From a checkpoint of a small transformer trained on Wikipedia.
Size: 19 layers, width 320, 8 heads of 64, MLP 960 tanh GELU, 25.6M parameters.
Architecture: RMSNorm before each block, learned positions.
Training: a variant of Adam for these matrices, 334M tokens.
Each number is 200 + 30 x the weight over its row's rms, rounded and kept within 0 to 999. Layers, rows and columns count from 0. The size before them is the row's rms in percent of the matrix's.

# layer 7 attention key, 512x320, rms 0.0435, rows 8-51, columns 80-159
090,194,196,164,227,192,226,191,187,186,167,190,266,217,58,217,177,227,228,213,226,215,217,183,226,232,207,203,216,193,218,165,157,257,186,173,237,179,158,121,160,225,186,227,256,175,190,209,180,151,215,199,215,232,222,156,205,187,226,216,199,219,215,199,200,183,216,208,228,202,215,188,223,237,203,230,244,143,186,174,251
055,197,193,205,166,195,209,158,211,232,228,190,186,180,172,253,211,215,259,191,230,228,145,143,160,166,175,175,145,184,277,181,215,172,221,183,192,187,203,185,211,173,186,206,198,207,229,185,272,153,200,243,264,204,122,255,157,196,227,243,218,200,201,192,199,208,198,199,243,175,148,185,160,201,181,149,182,169,153,193,155
054,142,184,219,226,152,187,180,241,185,162,173,220,170,196,202,166,183,238,155,208,187,233,214,214,189,246,226,180,180,133,175,209,227,175,204,196,265,228,181,210,206,202,223,180,207,187,175,247,204,247,175,148,222,184,209,186,238,268,169,169,221,181,229,200,140,235,230,180,202,239,196,208,169,222,188,226,194,206,202,201
053,178,205,212,213,185,181,146,216,204,215,201,194,193,200,162,210,205,185,169,203,220,191,205,267,247,161,193,135,225,198,253,222,207,172,186,131,198,164,205,209,232,237,233,198,124,260,122,199,278,184,153,234,189,175,305,184,188,201,212,189,201,196,218,217,182,240,186,218,184,188,168,186,227,187,221,243,195,131,164,230
062,198,229,181,244,172,181,194,212,198,210,131,271,198,181,213,131,226,214,180,221,208,216,207,201,238,234,212,241,174,243,162,196,222,167,181,223,194,213,197,198,242,186,241,236,138,256,249,175,192,220,161,238,228,203,161,204,194,197,227,133,235,210,182,208,206,185,190,241,153,203,173,225,218,225,246,260,161,202,210,232
059,269,199,173,248,173,167,239,255,215,148,209,213,179,197,207,181,231,240,132,181,213,181,253,252,201,196,265,245,224,191,162,182,200,197,222,219,243,234,205,199,215,195,212,204,203,167,213,217,136,230,186,266,220,144,191,267,249,166,178,157,217,228,195,194,167,182,210,182,190,118,174,196,170,190,179,218,196,183,209,213
060,165,199,202,183,195,132,209,215,202,195,193,178,178,185,218,204,227,213,165,233,227,246,230,218,201,189,217,186,200,161,182,192,209,108,238,197,258,195,211,151,215,190,199,177,164,171,183,249,171,212,137,179,221,164,214,215,242,203,193,139,196,176,241,195,188,230,211,221,235,194,206,170,219,213,207,208,236,221,175,228
055,242,193,195,197,310,176,213,160,194,201,210,161,252,190,242,216,192,202,234,216,238,162,160,202,226,178,165,192,244,227,188,232,211,167,173,191,227,160,191,136,182,215,177,183,269,196,202,180,192,233,202,186,196,202,172,183,204,225,238,147,192,178,112,212,207,137,214,233,182,219,236,169,202,162,229,189,210,226,176,170
059,187,220,204,260,222,216,189,186,205,187,194,218,199,218,173,193,221,173,234,223,170,189,242,203,202,140,196,200,123,227,140,213,238,189,204,211,147,214,217,201,220,200,189,171,156,207,235,211,222,236,164,238,182,147,202,220,178,260,203,157,185,213,169,193,210,234,218,176,212,227,224,194,209,203,245,232,190,188,200,159
053,201,198,210,186,140,256,190,161,176,201,203,178,204,214,218,200,177,234,271,205,207,176,203,168,165,232,209,138,301,223,174,131,194,196,201,180,240,227,177,208,181,145,238,202,236,205,203,182,192,200,170,215,177,192,172,162,177,206,213,252,222,176,240,219,231,157,158,228,167,252,179,173,165,214,180,224,198,209,220,152
060,242,199,206,215,161,259,246,205,217,205,210,246,228,213,195,236,232,205,231,195,205,215,203,225,191,227,214,196,166,228,255,167,200,178,212,181,218,201,231,208,164,174,175,207,208,216,173,155,289,171,199,199,218,253,162,222,199,209,148,188,205,218,247,215,201,237,181,175,176,219,203,238,136,211,191,162,200,198,239,206
049,196,197,156,231,161,168,158,231,212,188,153,213,192,250,226,145,201,198,128,180,197,141,238,184,246,202,247,242,193,182,190,140,202,266,236,166,202,216,209,218,225,177,225,235,172,255,230,218,169,204,198,182,198,194,244,205,215,193,215,199,199,216,182,215,186,225,206,180,202,167,193,156,253,202,241,240,222,246,257,142
091,197,228,192,147,161,184,164,220,159,153,190,170,219,136,217,170,138,234,216,216,163,223,171,190,143,141,190,163,234,204,243,224,161,198,191,171,242,178,162,192,189,224,169,196,205,125,167,201,206,214,219,196,170,198,215,204,192,197,198,231,157,210,184,125,151,221,250,202,210,152,177,141,200,243,145,161,234,207,143,190
056,204,213,210,128,160,206,171,232,185,181,198,206,222,178,228,199,216,217,239,213,215,170,111,194,181,184,209,243,203,187,189,201,286,128,192,219,250,165,180,169,188,204,192,206,213,189,159,219,181,222,191,230,222,227,205,196,179,229,227,222,233,191,166,166,192,247,220,175,230,209,188,194,187,214,168,197,187,210,144,179
052,213,220,274,173,159,169,137,229,162,183,194,225,198,158,224,184,179,180,176,268,219,171,108,214,141,217,196,192,213,206,225,198,248,193,148,260,236,236,172,217,200,160,223,229,194,173,161,179,128,240,152,242,248,175,167,208,136,176,219,189,231,224,173,164,183,180,198,178,262,184,197,175,205,206,206,187,189,217,158,197
060,193,203,217,149,167,132,197,222,240,226,233,163,216,216,188,203,179,194,189,217,222,268,193,175,229,225,200,164,203,148,217,245,217,156,212,218,226,188,151,208,183,156,218,193,224,178,221,190,249,118,269,182,189,250,184,283,219,213,202,141,187,212,254,221,196,210,210,225,229,208,206,189,194,230,182,259,187,197,205,182
052,201,170,278,160,251,156,190,168,192,198,257,194,226,142,234,224,189,249,237,232,199,172,153,231,139,175,202,140,220,212,194,204,199,206,203,213,227,207,189,233,163,168,184,188,246,150,208,197,220,181,209,173,164,192,192,229,227,184,178,200,197,206,222,152,189,167,187,198,196,183,233,195,169,184,167,171,259,178,165,176
055,211,204,190,176,149,169,234,247,148,218,261,171,245,162,225,197,220,233,209,180,205,228,245,201,171,189,227,248,171,165,239,242,232,202,217,191,236,207,199,201,188,199,184,165,214,161,164,150,198,239,237,187,207,220,144,207,229,200,136,171,182,178,173,218,173,189,217,163,153,213,198,242,222,196,255,224,237,171,159,195
059,158,185,213,201,244,197,194,182,192,193,166,173,214,187,199,189,165,241,171,222,184,240,196,209,191,181,162,219,139,189,135,212,191,160,188,201,225,177,201,189,201,220,240,232,208,177,204,218,192,214,217,254,227,131,230,220,220,207,181,186,210,163,218,201,167,263,204,205,262,154,180,195,201,210,227,221,222,277,141,207
058,215,167,191,182,240,193,210,198,202,194,206,215,253,222,212,226,275,187,189,206,222,135,198,240,217,193,214,181,155,192,182,208,210,159,197,154,246,203,180,222,222,223,190,195,201,200,203,243,198,150,224,134,235,249,180,256,173,239,177,215,198,208,179,196,227,145,184,228,207,214,182,195,247,216,169,182,191,205,214,208
058,248,200,216,156,206,199,184,217,216,179,215,196,181,209,202,187,179,206,238,190,202,220,182,197,200,228,174,210,235,208,230,171,209,193,190,237,194,161,174,153,177,195,251,159,225,187,234,171,227,166,208,266,216,189,265,188,238,137,172,245,205,267,168,195,206,176,203,224,165,168,178,190,144,183,202,219,197,157,128,177
056,190,217,196,188,159,183,115,269,169,201,231,224,177,212,186,188,264,184,189,230,166,233,164,263,200,191,216,175,181,200,206,190,203,153,215,163,241,205,194,225,184,221,202,155,158,206,175,192,214,157,180,227,197,157,239,216,243,201,219,167,214,229,263,200,187,166,224,237,221,140,166,275,195,215,238,241,159,210,185,160
059,202,214,208,203,240,217,205,175,162,252,219,207,184,233,248,206,233,215,156,176,221,205,177,218,169,215,214,183,200,229,197,218,187,193,184,221,134,227,221,160,155,182,188,255,184,194,215,187,181,153,212,208,213,259,271,203,263,206,167,168,183,215,160,193,225,242,206,207,160,242,253,182,265,184,266,215,208,169,189,201
057,155,196,181,216,245,198,208,215,237,230,195,238,208,203,193,177,174,217,197,219,198,217,261,177,246,218,185,172,187,234,223,194,191,229,222,200,204,202,212,252,245,200,242,222,204,220,201,194,177,252,239,191,214,196,180,254,177,222,217,216,191,197,147,200,218,218,188,179,186,174,214,210,219,238,193,166,183,236,228,223
055,205,202,158,229,175,215,191,196,165,159,175,216,210,214,238,177,179,233,177,210,182,136,166,191,195,198,216,210,180,224,214,191,185,134,238,194,142,222,171,199,242,178,197,170,186,217,141,197,198,178,189,251,207,171,247,208,214,184,199,264,203,201,236,169,189,257,208,238,146,143,153,186,184,183,173,246,189,224,186,219
068,199,173,170,254,187,177,165,205,205,192,159,270,168,218,192,173,249,212,201,218,236,180,231,196,278,228,229,227,173,231,140,184,218,205,165,222,155,187,183,216,238,184,258,220,126,261,275,185,198,231,173,211,260,192,173,208,211,192,255,156,239,234,222,195,190,200,162,242,163,219,184,267,220,174,265,237,167,204,238,231
101,186,202,209,124,166,198,181,215,157,191,227,153,204,215,198,195,150,202,194,218,144,223,169,200,130,166,169,169,230,169,235,234,169,182,192,189,249,216,197,207,167,224,156,164,230,92,119,209,202,188,217,184,192,169,218,204,182,190,161,215,139,181,183,136,195,191,230,186,232,165,181,134,191,231,155,146,240,219,201,161
059,217,179,221,202,205,148,227,203,184,193,232,172,183,242,172,217,172,202,192,197,183,224,215,154,178,185,203,137,212,170,246,241,143,247,222,154,221,204,212,192,177,268,137,147,231,184,176,222,207,157,242,191,139,207,178,226,225,200,207,233,173,207,190,205,181,206,216,153,189,166,203,178,207,218,164,186,262,189,211,177
053,183,201,206,206,228,228,212,164,199,195,204,204,225,183,221,186,139,193,246,227,172,202,211,164,231,192,209,182,198,156,214,155,209,240,187,194,218,196,208,132,217,204,162,217,172,187,228,225,235,186,198,170,241,204,204,187,172,234,171,142,198,168,269,197,159,222,217,179,182,168,264,228,183,225,228,170,229,193,265,186
059,197,195,231,137,258,214,245,218,173,202,193,211,214,183,210,193,242,206,214,221,206,199,206,246,145,178,157,180,195,236,210,163,160,219,140,181,125,186,253,234,176,193,189,185,174,207,166,229,164,190,189,202,184,139,234,198,210,198,182,182,188,182,141,163,200,239,212,187,258,264,182,181,222,193,171,216,215,203,205,173
090,213,209,180,232,180,228,195,174,188,201,222,259,239,58,190,194,222,195,246,212,230,212,170,244,219,183,215,237,194,221,181,179,254,193,179,223,176,188,130,173,234,192,206,249,218,191,210,214,178,200,216,223,236,222,172,213,187,215,214,214,225,195,218,184,183,225,210,235,198,225,189,235,226,190,240,230,155,182,188,246
062,182,189,220,166,265,195,194,198,194,219,180,177,168,181,180,192,202,181,189,233,205,183,179,243,209,184,161,150,237,201,153,222,187,216,172,180,169,194,204,219,213,145,203,183,174,169,164,310,192,178,118,184,205,119,211,177,215,247,230,202,200,204,221,182,207,211,188,220,242,167,130,130,214,221,206,150,154,246,179,227
054,212,212,197,182,223,177,219,252,169,215,178,146,195,153,231,180,189,250,193,226,197,237,147,178,190,163,152,159,156,236,205,191,197,203,194,219,167,179,200,164,232,185,225,160,221,176,192,215,199,242,234,211,238,186,228,189,164,206,232,186,214,170,219,192,187,174,185,183,226,165,200,128,248,178,190,202,233,224,163,195
059,201,205,175,240,265,227,229,190,200,235,244,172,201,208,221,194,199,217,209,164,210,148,235,221,240,211,146,202,150,241,222,167,233,226,171,182,190,169,220,162,224,221,195,211,233,213,252,197,227,110,146,192,187,213,175,127,231,221,203,197,208,164,214,224,221,223,175,234,205,207,185,181,225,194,180,181,161,168,140,226
055,257,204,161,216,87,220,173,278,187,204,173,184,223,181,200,218,243,222,164,219,231,223,207,233,210,167,211,201,204,192,261,172,187,162,211,204,196,177,213,197,272,242,183,221,165,198,226,148,203,123,239,188,213,232,162,183,176,220,198,182,209,220,213,209,221,178,195,162,199,169,198,198,163,233,150,194,182,147,191,191
053,205,209,193,184,265,214,221,256,144,187,185,206,192,146,249,210,179,239,219,223,181,176,151,184,188,170,187,226,203,237,203,216,206,129,175,221,237,163,164,217,214,219,172,178,193,200,184,187,201,212,195,240,250,171,190,240,232,255,144,175,233,156,267,172,174,214,193,192,254,147,217,205,181,209,134,160,223,189,151,228
064,178,212,215,139,218,231,230,153,183,188,224,152,232,146,166,211,193,190,185,156,186,208,150,228,127,209,210,172,192,189,237,224,211,204,215,184,248,187,189,193,145,214,145,170,252,180,168,210,159,194,255,178,172,212,207,179,203,192,131,234,217,197,177,186,207,249,213,164,233,196,211,159,174,237,186,152,213,202,213,166
055,245,195,186,223,221,114,211,216,188,198,230,212,226,197,229,219,258,205,141,174,194,270,205,214,228,244,193,179,122,177,178,235,237,185,191,227,217,212,175,185,162,183,200,172,197,206,160,144,197,233,212,178,203,227,228,178,259,208,217,119,203,206,194,197,235,227,212,194,210,199,201,250,185,177,212,255,207,154,190,139
056,217,227,145,233,261,171,226,192,200,232,149,221,207,199,165,229,237,208,271,177,239,184,261,199,207,220,211,181,190,216,235,235,198,261,180,190,187,230,225,225,145,214,160,198,181,211,168,166,203,203,232,174,227,237,172,230,180,179,177,157,188,195,211,182,211,183,160,183,171,254,230,215,200,205,142,228,221,156,193,171
055,205,199,177,209,124,219,174,245,195,189,218,247,144,221,196,245,229,193,150,222,235,215,179,228,219,246,221,191,175,186,214,197,216,167,218,212,206,219,252,238,254,199,238,217,153,177,206,227,273,241,208,200,216,221,151,190,213,238,201,178,194,187,195,213,190,211,228,188,171,215,201,262,179,179,229,218,194,174,191,175
055,191,228,213,181,191,226,205,246,192,186,182,157,164,148,221,184,179,222,174,261,211,208,188,155,139,197,141,190,209,212,215,184,258,178,203,218,224,192,164,165,210,217,210,215,167,156,170,171,160,237,145,229,251,178,160,212,179,199,180,196,223,192,143,188,201,172,182,204,210,207,169,179,183,188,187,234,143,199,170,191
078,185,209,192,202,198,215,187,195,175,173,220,253,216,58,197,170,190,231,226,219,209,214,153,224,202,182,182,222,188,226,207,176,260,216,190,214,198,150,100,189,230,202,182,224,199,153,185,220,173,179,214,226,194,213,165,213,180,201,177,215,223,189,229,173,169,226,225,217,227,183,183,211,204,221,215,212,156,200,163,224
055,233,191,219,198,235,185,173,178,262,210,239,241,239,208,163,228,193,155,207,214,209,174,244,204,219,211,201,190,210,214,180,208,184,181,181,184,224,243,218,154,178,185,199,173,178,222,246,301,189,231,216,140,209,138,184,133,215,223,174,225,179,179,201,204,205,151,200,175,185,184,205,202,180,222,210,195,217,202,177,216
058,176,210,220,219,144,203,232,149,188,169,205,214,210,209,196,181,130,207,213,213,171,162,192,206,185,229,217,111,212,256,210,165,219,170,175,181,160,204,201,167,246,197,166,257,204,185,203,209,246,220,175,172,227,171,196,241,201,222,213,182,194,180,238,193,185,177,172,182,171,240,207,232,170,220,129,223,194,215,223,190
# layer 7 attention query, 512x320, rms 0.0452, rows 9-52, columns 80-159
040,183,200,240,162,163,223,196,110,237,203,201,157,209,181,178,223,239,228,230,214,219,224,215,260,216,201,165,192,187,180,152,223,191,258,200,162,166,171,176,274,211,188,248,234,161,247,203,168,184,195,192,211,161,230,179,191,191,214,203,215,183,203,186,244,245,180,218,172,166,240,139,182,177,232,166,247,171,176,266,182
039,198,217,272,183,252,184,241,196,197,155,228,222,209,219,254,217,176,208,198,160,188,246,157,160,158,223,206,202,182,225,188,188,204,227,199,263,215,235,144,187,226,172,154,197,206,173,190,247,206,183,197,118,154,195,260,191,226,161,213,249,192,199,211,189,149,215,169,196,180,171,155,186,256,191,221,216,199,187,207,171
039,206,218,207,234,214,217,252,199,224,189,180,225,171,190,183,197,197,223,197,200,202,201,226,239,215,168,205,238,174,187,187,218,181,189,192,185,187,256,218,177,186,190,205,225,176,229,200,175,168,213,191,207,177,141,209,141,144,203,243,179,168,202,121,234,245,185,211,215,135,221,139,266,199,239,168,200,194,183,242,185
061,167,241,181,182,215,222,197,145,175,244,176,147,179,423,169,184,164,245,191,236,152,188,220,169,191,217,186,201,205,219,217,233,184,178,176,187,216,232,243,197,174,201,236,204,215,125,189,192,215,224,221,215,209,160,216,154,137,218,219,163,115,200,208,170,235,164,207,198,242,155,229,171,194,207,214,178,235,225,220,183
043,235,189,138,192,218,176,217,198,204,95,239,183,241,231,233,222,267,179,175,270,198,224,189,175,153,169,204,232,158,246,177,150,202,249,206,233,176,198,245,227,206,186,163,179,171,178,185,198,234,180,131,195,191,211,247,153,187,203,213,197,232,176,233,193,210,230,207,185,226,213,218,215,141,162,203,180,255,223,166,148
042,188,220,140,211,211,220,257,210,196,189,208,260,286,198,235,214,139,200,215,261,196,223,179,215,160,208,172,224,233,173,176,185,202,141,193,210,217,156,231,202,228,189,152,188,193,201,240,185,189,239,229,219,206,200,225,196,142,237,202,157,166,194,222,185,196,213,179,231,217,190,181,253,204,206,216,225,151,128,237,204
043,228,219,194,219,268,170,166,159,182,226,205,242,213,211,234,168,189,182,177,258,209,198,200,245,194,169,205,166,183,202,212,223,192,156,214,203,239,215,218,196,169,238,179,167,233,217,96,218,268,172,177,213,210,197,180,233,218,189,239,176,213,260,197,201,233,201,257,131,202,195,220,156,204,234,216,178,201,233,248,219
039,216,184,241,193,154,207,168,217,187,260,125,166,125,192,223,147,173,173,206,188,216,203,174,206,214,205,180,213,196,189,239,212,153,226,106,217,179,240,201,229,228,217,217,199,211,182,195,185,186,229,218,222,202,202,206,155,185,160,213,192,137,161,141,182,247,164,220,148,201,163,179,198,211,238,189,219,153,121,227,211
038,163,141,243,221,158,187,242,218,231,216,266,227,116,193,177,173,208,134,164,223,196,205,114,209,222,186,238,178,193,177,233,205,212,249,191,170,204,198,168,179,196,223,220,221,170,139,175,235,167,193,183,175,188,142,172,226,232,227,144,194,206,216,212,208,222,182,259,193,185,218,209,191,204,192,172,250,213,172,203,254
036,193,231,188,223,220,157,191,204,238,202,201,158,199,189,199,241,192,141,196,169,168,209,199,185,154,224,146,161,159,185,218,213,208,215,187,205,189,122,207,176,213,168,201,198,189,189,243,183,178,224,246,137,210,210,186,199,237,150,136,172,240,181,182,175,178,207,179,237,211,204,219,210,214,199,255,158,215,231,132,209
040,165,215,164,175,147,228,203,195,209,201,180,219,164,220,169,142,234,219,223,217,212,180,157,156,244,173,225,197,203,180,225,218,201,177,135,166,180,189,230,202,219,155,229,195,196,201,255,175,212,234,230,200,216,179,192,237,185,204,200,168,231,208,215,208,198,157,231,230,206,196,247,244,191,218,194,181,207,230,204,192
091,216,164,212,218,202,199,218,184,220,198,223,222,202,57,208,249,218,160,172,161,237,211,203,202,216,193,217,204,210,213,220,189,213,207,244,189,199,201,186,184,221,199,196,207,198,247,199,208,211,202,195,193,198,208,198,216,236,191,191,218,376,190,189,312,207,204,196,167,192,209,202,234,210,153,194,213,198,188,195,197
043,201,213,241,184,201,208,187,248,173,251,231,215,248,205,196,251,170,188,205,172,196,234,185,222,186,192,201,214,229,201,177,243,215,196,240,238,233,253,179,212,243,195,202,208,225,201,114,213,264,167,210,155,162,177,219,228,232,188,220,199,232,186,162,232,208,210,195,164,229,203,200,170,229,209,228,139,216,207,217,180
041,157,241,216,185,155,219,223,175,164,247,161,196,166,248,203,231,178,193,173,201,167,172,223,227,160,190,223,174,172,225,225,255,204,165,216,217,227,253,207,189,222,217,177,205,179,178,201,205,204,229,199,168,153,177,230,204,149,196,211,183,203,236,217,198,253,223,203,158,211,254,166,185,204,251,198,140,199,208,213,200
041,185,198,196,206,177,177,173,201,217,175,144,236,234,216,174,200,204,164,163,160,166,209,221,203,213,226,207,200,250,179,196,212,222,244,185,189,170,176,216,219,207,175,279,220,168,230,222,217,196,193,95,134,208,169,134,204,214,232,175,171,238,231,162,193,205,171,173,195,175,157,189,205,194,215,193,205,192,160,146,237
042,198,209,186,193,193,184,191,209,220,190,213,204,214,145,191,284,160,164,174,211,167,217,160,243,131,196,225,221,161,141,166,227,204,235,234,215,171,201,163,239,193,151,216,177,212,179,185,221,201,186,213,150,161,243,183,216,239,228,152,201,168,215,255,269,219,237,234,188,169,223,260,191,221,192,151,162,196,161,218,190
040,219,167,167,206,204,186,217,230,168,218,160,153,187,201,241,193,222,227,186,203,176,246,243,184,231,181,214,161,203,188,233,187,196,167,250,227,276,202,195,170,197,204,184,160,176,165,155,276,214,197,216,194,208,173,276,238,161,224,211,223,231,160,170,174,197,229,212,166,243,173,178,151,200,195,207,153,245,229,202,179
041,222,172,187,151,234,188,180,198,204,205,219,183,285,215,180,268,190,160,203,242,197,248,210,233,171,217,203,184,193,202,178,211,220,209,259,199,139,187,209,207,194,194,174,174,227,171,155,247,208,144,236,197,257,258,281,212,203,204,232,225,239,230,199,235,199,218,166,187,197,172,157,178,242,207,196,170,234,153,159,137
041,238,209,205,203,209,150,180,222,203,229,207,230,147,203,181,146,180,181,182,179,174,210,185,156,248,157,226,234,180,139,178,201,214,191,200,226,218,228,180,224,183,220,214,217,213,180,183,230,189,227,114,190,219,151,165,179,155,240,154,209,170,218,198,163,170,154,227,205,194,169,184,171,294,219,180,153,163,195,185,218
039,228,179,214,209,257,198,195,237,192,178,215,153,208,198,168,191,205,227,178,184,208,176,210,183,243,163,238,215,226,181,194,185,200,255,171,227,185,176,205,197,182,211,138,206,182,122,176,188,213,215,169,230,193,201,157,180,164,179,244,158,209,205,180,205,152,225,179,143,155,209,210,216,201,220,183,210,209,269,232,217
039,201,174,211,179,184,170,201,158,228,199,180,214,228,201,206,195,163,178,253,169,204,207,151,212,178,160,257,249,179,260,253,196,175,249,193,241,162,142,195,181,234,182,201,180,159,188,226,203,134,161,186,132,173,181,175,152,156,156,123,222,181,199,236,194,217,217,192,206,183,273,191,186,285,222,201,207,246,212,265,177
040,223,209,178,116,172,196,202,230,216,182,179,241,192,234,187,228,210,202,178,232,210,187,250,185,138,189,218,219,183,143,212,175,206,130,233,196,246,152,178,191,171,196,190,173,232,209,199,194,193,215,217,246,178,145,198,209,171,220,174,205,230,238,250,125,163,210,219,206,214,160,184,237,196,152,155,197,233,155,196,186
038,213,173,212,205,180,207,208,258,164,242,216,206,176,218,224,226,223,230,205,175,175,156,195,197,189,180,184,185,190,247,146,195,214,229,214,173,217,241,188,213,221,202,246,170,252,202,169,213,166,168,180,216,128,203,237,286,262,192,207,203,180,256,220,230,223,166,217,184,214,199,220,81,245,156,192,181,172,234,196,212
038,181,214,183,193,216,164,196,188,163,159,247,167,226,198,202,188,228,189,151,252,211,233,197,200,187,168,214,225,197,204,197,217,179,227,240,186,186,207,223,224,228,180,220,227,261,217,249,197,222,163,119,167,111,219,162,197,210,225,185,175,218,179,149,231,199,212,208,200,216,221,199,195,218,171,192,128,221,206,180,201
068,176,259,196,207,197,213,185,174,186,206,180,158,191,403,190,182,172,249,203,235,176,203,244,174,167,195,185,216,207,188,201,244,183,170,167,195,238,213,244,197,166,227,203,204,189,169,218,190,185,215,190,198,205,171,235,180,170,194,190,183,52,194,225,129,234,189,191,204,197,173,215,165,193,247,226,162,217,214,209,194
086,228,150,206,208,211,186,210,213,212,165,223,220,200,29,216,233,214,177,196,177,229,209,209,219,209,202,208,200,202,202,181,155,210,208,232,208,161,181,179,213,207,179,184,210,192,268,202,211,205,176,209,182,193,217,194,209,234,196,205,239,353,211,197,295,172,209,197,195,181,241,174,239,217,167,202,226,200,180,201,186
050,223,154,233,197,233,182,204,218,252,129,187,270,175,0,225,197,203,186,197,173,233,214,190,214,202,202,167,226,221,199,179,145,233,239,201,177,163,178,168,218,224,194,184,192,230,245,202,212,229,191,163,241,237,204,155,269,230,206,199,239,199,190,184,208,153,198,213,223,176,217,202,215,216,163,176,282,188,182,180,241
038,190,215,215,175,181,201,164,246,144,218,226,216,249,184,196,210,167,194,240,202,163,188,224,220,200,232,174,165,238,201,193,193,184,187,227,183,205,186,229,174,190,208,219,170,205,209,232,192,171,171,228,120,215,240,208,157,255,200,262,163,157,182,169,236,183,184,213,169,164,205,220,249,153,217,227,183,167,210,215,181
037,192,165,180,160,257,185,219,136,201,177,197,222,169,197,231,203,231,161,204,202,158,217,172,175,198,193,218,163,193,216,193,187,213,232,163,170,207,189,198,173,216,211,217,188,241,165,214,228,211,182,175,253,188,183,190,202,167,232,211,189,181,199,264,186,277,187,235,155,213,215,205,220,222,197,188,229,210,130,215,176
090,207,207,212,190,204,184,217,180,197,233,219,192,204,284,176,240,210,188,177,168,210,185,207,214,188,213,215,196,184,205,212,206,191,201,215,215,201,212,209,188,209,170,197,198,211,233,202,224,217,168,201,180,195,217,200,193,220,196,202,208,337,190,210,317,224,191,175,174,201,230,217,215,210,178,216,196,204,200,225,183
039,198,146,184,178,200,199,190,171,199,196,174,176,168,227,164,190,154,236,239,267,182,199,205,244,159,148,190,226,184,216,161,150,193,159,182,222,215,238,195,207,283,176,207,202,176,204,177,191,181,168,178,201,189,182,114,201,192,208,208,156,207,214,222,203,196,188,176,159,188,205,157,125,209,217,138,265,139,183,283,230
036,181,236,152,165,234,182,143,167,221,208,165,192,250,207,251,263,205,222,186,189,199,222,249,190,249,203,167,257,216,192,223,172,202,228,197,247,198,235,201,184,231,175,277,222,181,214,156,201,226,192,240,183,225,272,206,253,235,188,218,230,183,188,201,210,281,227,163,181,176,206,191,173,212,214,203,165,190,203,209,167
041,209,164,224,222,234,244,188,159,213,235,208,223,218,193,129,174,204,213,219,222,167,214,213,211,211,211,155,171,177,158,175,232,191,208,178,180,250,214,252,210,209,206,232,224,209,225,218,151,183,223,159,220,250,153,139,178,153,217,203,193,177,211,233,209,210,164,209,158,208,195,217,163,220,254,170,220,191,251,248,262
040,159,192,212,213,181,219,176,178,215,199,235,223,218,193,141,230,194,205,214,237,175,190,147,207,184,203,142,189,184,220,167,202,202,212,248,193,179,213,234,190,160,148,233,238,234,186,213,168,196,237,188,153,186,196,176,184,144,226,161,183,260,230,164,186,226,154,216,238,195,194,205,218,181,245,255,185,223,258,186,217
043,194,133,226,160,194,217,188,218,236,202,274,187,232,200,199,241,202,180,225,212,191,231,197,214,187,169,228,200,143,192,196,222,192,177,228,255,185,218,169,199,209,196,246,142,204,191,181,254,220,138,170,135,168,284,220,174,206,183,213,199,199,182,180,192,205,182,193,170,202,237,196,139,254,158,201,149,208,196,204,163
072,229,169,216,215,193,173,217,212,220,203,229,218,219,62,206,219,224,155,192,166,231,217,179,214,219,209,206,188,183,205,195,169,195,209,214,201,172,181,162,184,209,191,208,199,203,245,195,211,197,184,203,200,198,225,193,201,234,185,209,219,353,208,183,291,192,211,191,183,195,227,202,231,222,159,199,225,202,178,183,192
041,219,204,207,164,214,189,187,174,221,176,182,190,203,191,186,187,218,163,152,186,226,225,246,222,183,207,174,184,162,161,206,198,209,226,173,170,236,169,219,220,180,178,150,237,157,187,234,210,156,216,191,218,238,235,145,249,182,190,208,220,218,214,185,175,249,175,194,175,205,166,186,188,218,297,198,167,292,169,224,237
041,170,151,195,212,254,220,224,230,163,185,213,194,190,207,213,187,227,132,175,213,173,172,153,212,255,214,194,130,178,223,183,199,181,210,202,218,185,222,213,146,123,231,173,218,219,205,174,204,230,197,108,192,261,189,209,190,176,225,201,190,233,160,181,188,188,184,199,221,151,182,187,150,247,190,217,193,201,175,208,189
039,187,213,185,260,209,194,194,207,167,173,217,204,198,204,209,195,179,222,208,208,202,194,211,209,220,204,212,170,198,183,274,228,196,169,220,159,175,151,194,202,207,169,204,180,215,196,239,142,207,209,228,228,220,172,189,157,166,182,165,195,173,212,208,196,182,206,230,194,165,184,184,216,138,227,204,250,170,206,167,239
041,176,246,181,191,152,242,224,176,184,238,158,202,180,223,190,198,176,201,217,217,170,203,271,221,218,258,206,202,206,217,277,218,238,157,238,211,199,208,204,213,241,219,209,222,170,194,158,291,214,172,285,240,173,158,235,217,196,212,217,184,206,226,226,224,241,210,235,126,211,198,183,199,168,154,187,254,214,228,216,193
094,215,187,200,200,192,193,217,195,222,205,210,228,194,160,204,246,212,179,189,170,220,200,217,212,211,210,203,210,192,206,204,187,207,206,224,217,189,185,200,194,222,185,199,208,210,246,205,203,208,189,214,177,198,207,182,207,231,191,207,218,347,195,192,320,207,214,184,180,213,220,203,226,206,156,209,224,198,198,194,190
038,205,204,207,213,217,187,207,215,213,210,208,195,147,214,242,185,184,210,226,246,177,193,221,177,197,204,198,213,210,245,201,211,201,129,184,165,210,169,179,260,175,215,200,225,208,230,232,189,184,198,238,156,251,116,188,232,154,201,187,156,213,242,161,163,201,206,192,192,161,168,153,172,246,221,232,240,164,180,216,221
038,172,142,229,190,186,187,199,196,164,185,208,211,181,213,127,200,171,149,192,227,145,223,196,201,198,199,220,190,141,238,172,195,186,247,165,203,149,259,247,222,270,231,184,192,238,195,223,167,211,232,206,190,142,206,206,160,222,205,176,214,230,208,233,245,144,218,189,206,211,172,262,148,200,190,150,178,129,183,201,188
040,268,226,201,178,223,195,163,176,171,165,201,222,141,221,177,203,176,224,182,211,150,187,226,216,172,193,196,195,165,203,187,194,218,235,225,221,203,215,177,169,214,188,207,194,195,181,198,225,212,213,231,156,192,184,223,249,233,203,215,266,221,187,242,188,226,188,169,133,212,216,251,213,150,159,225,190,232,184,184,165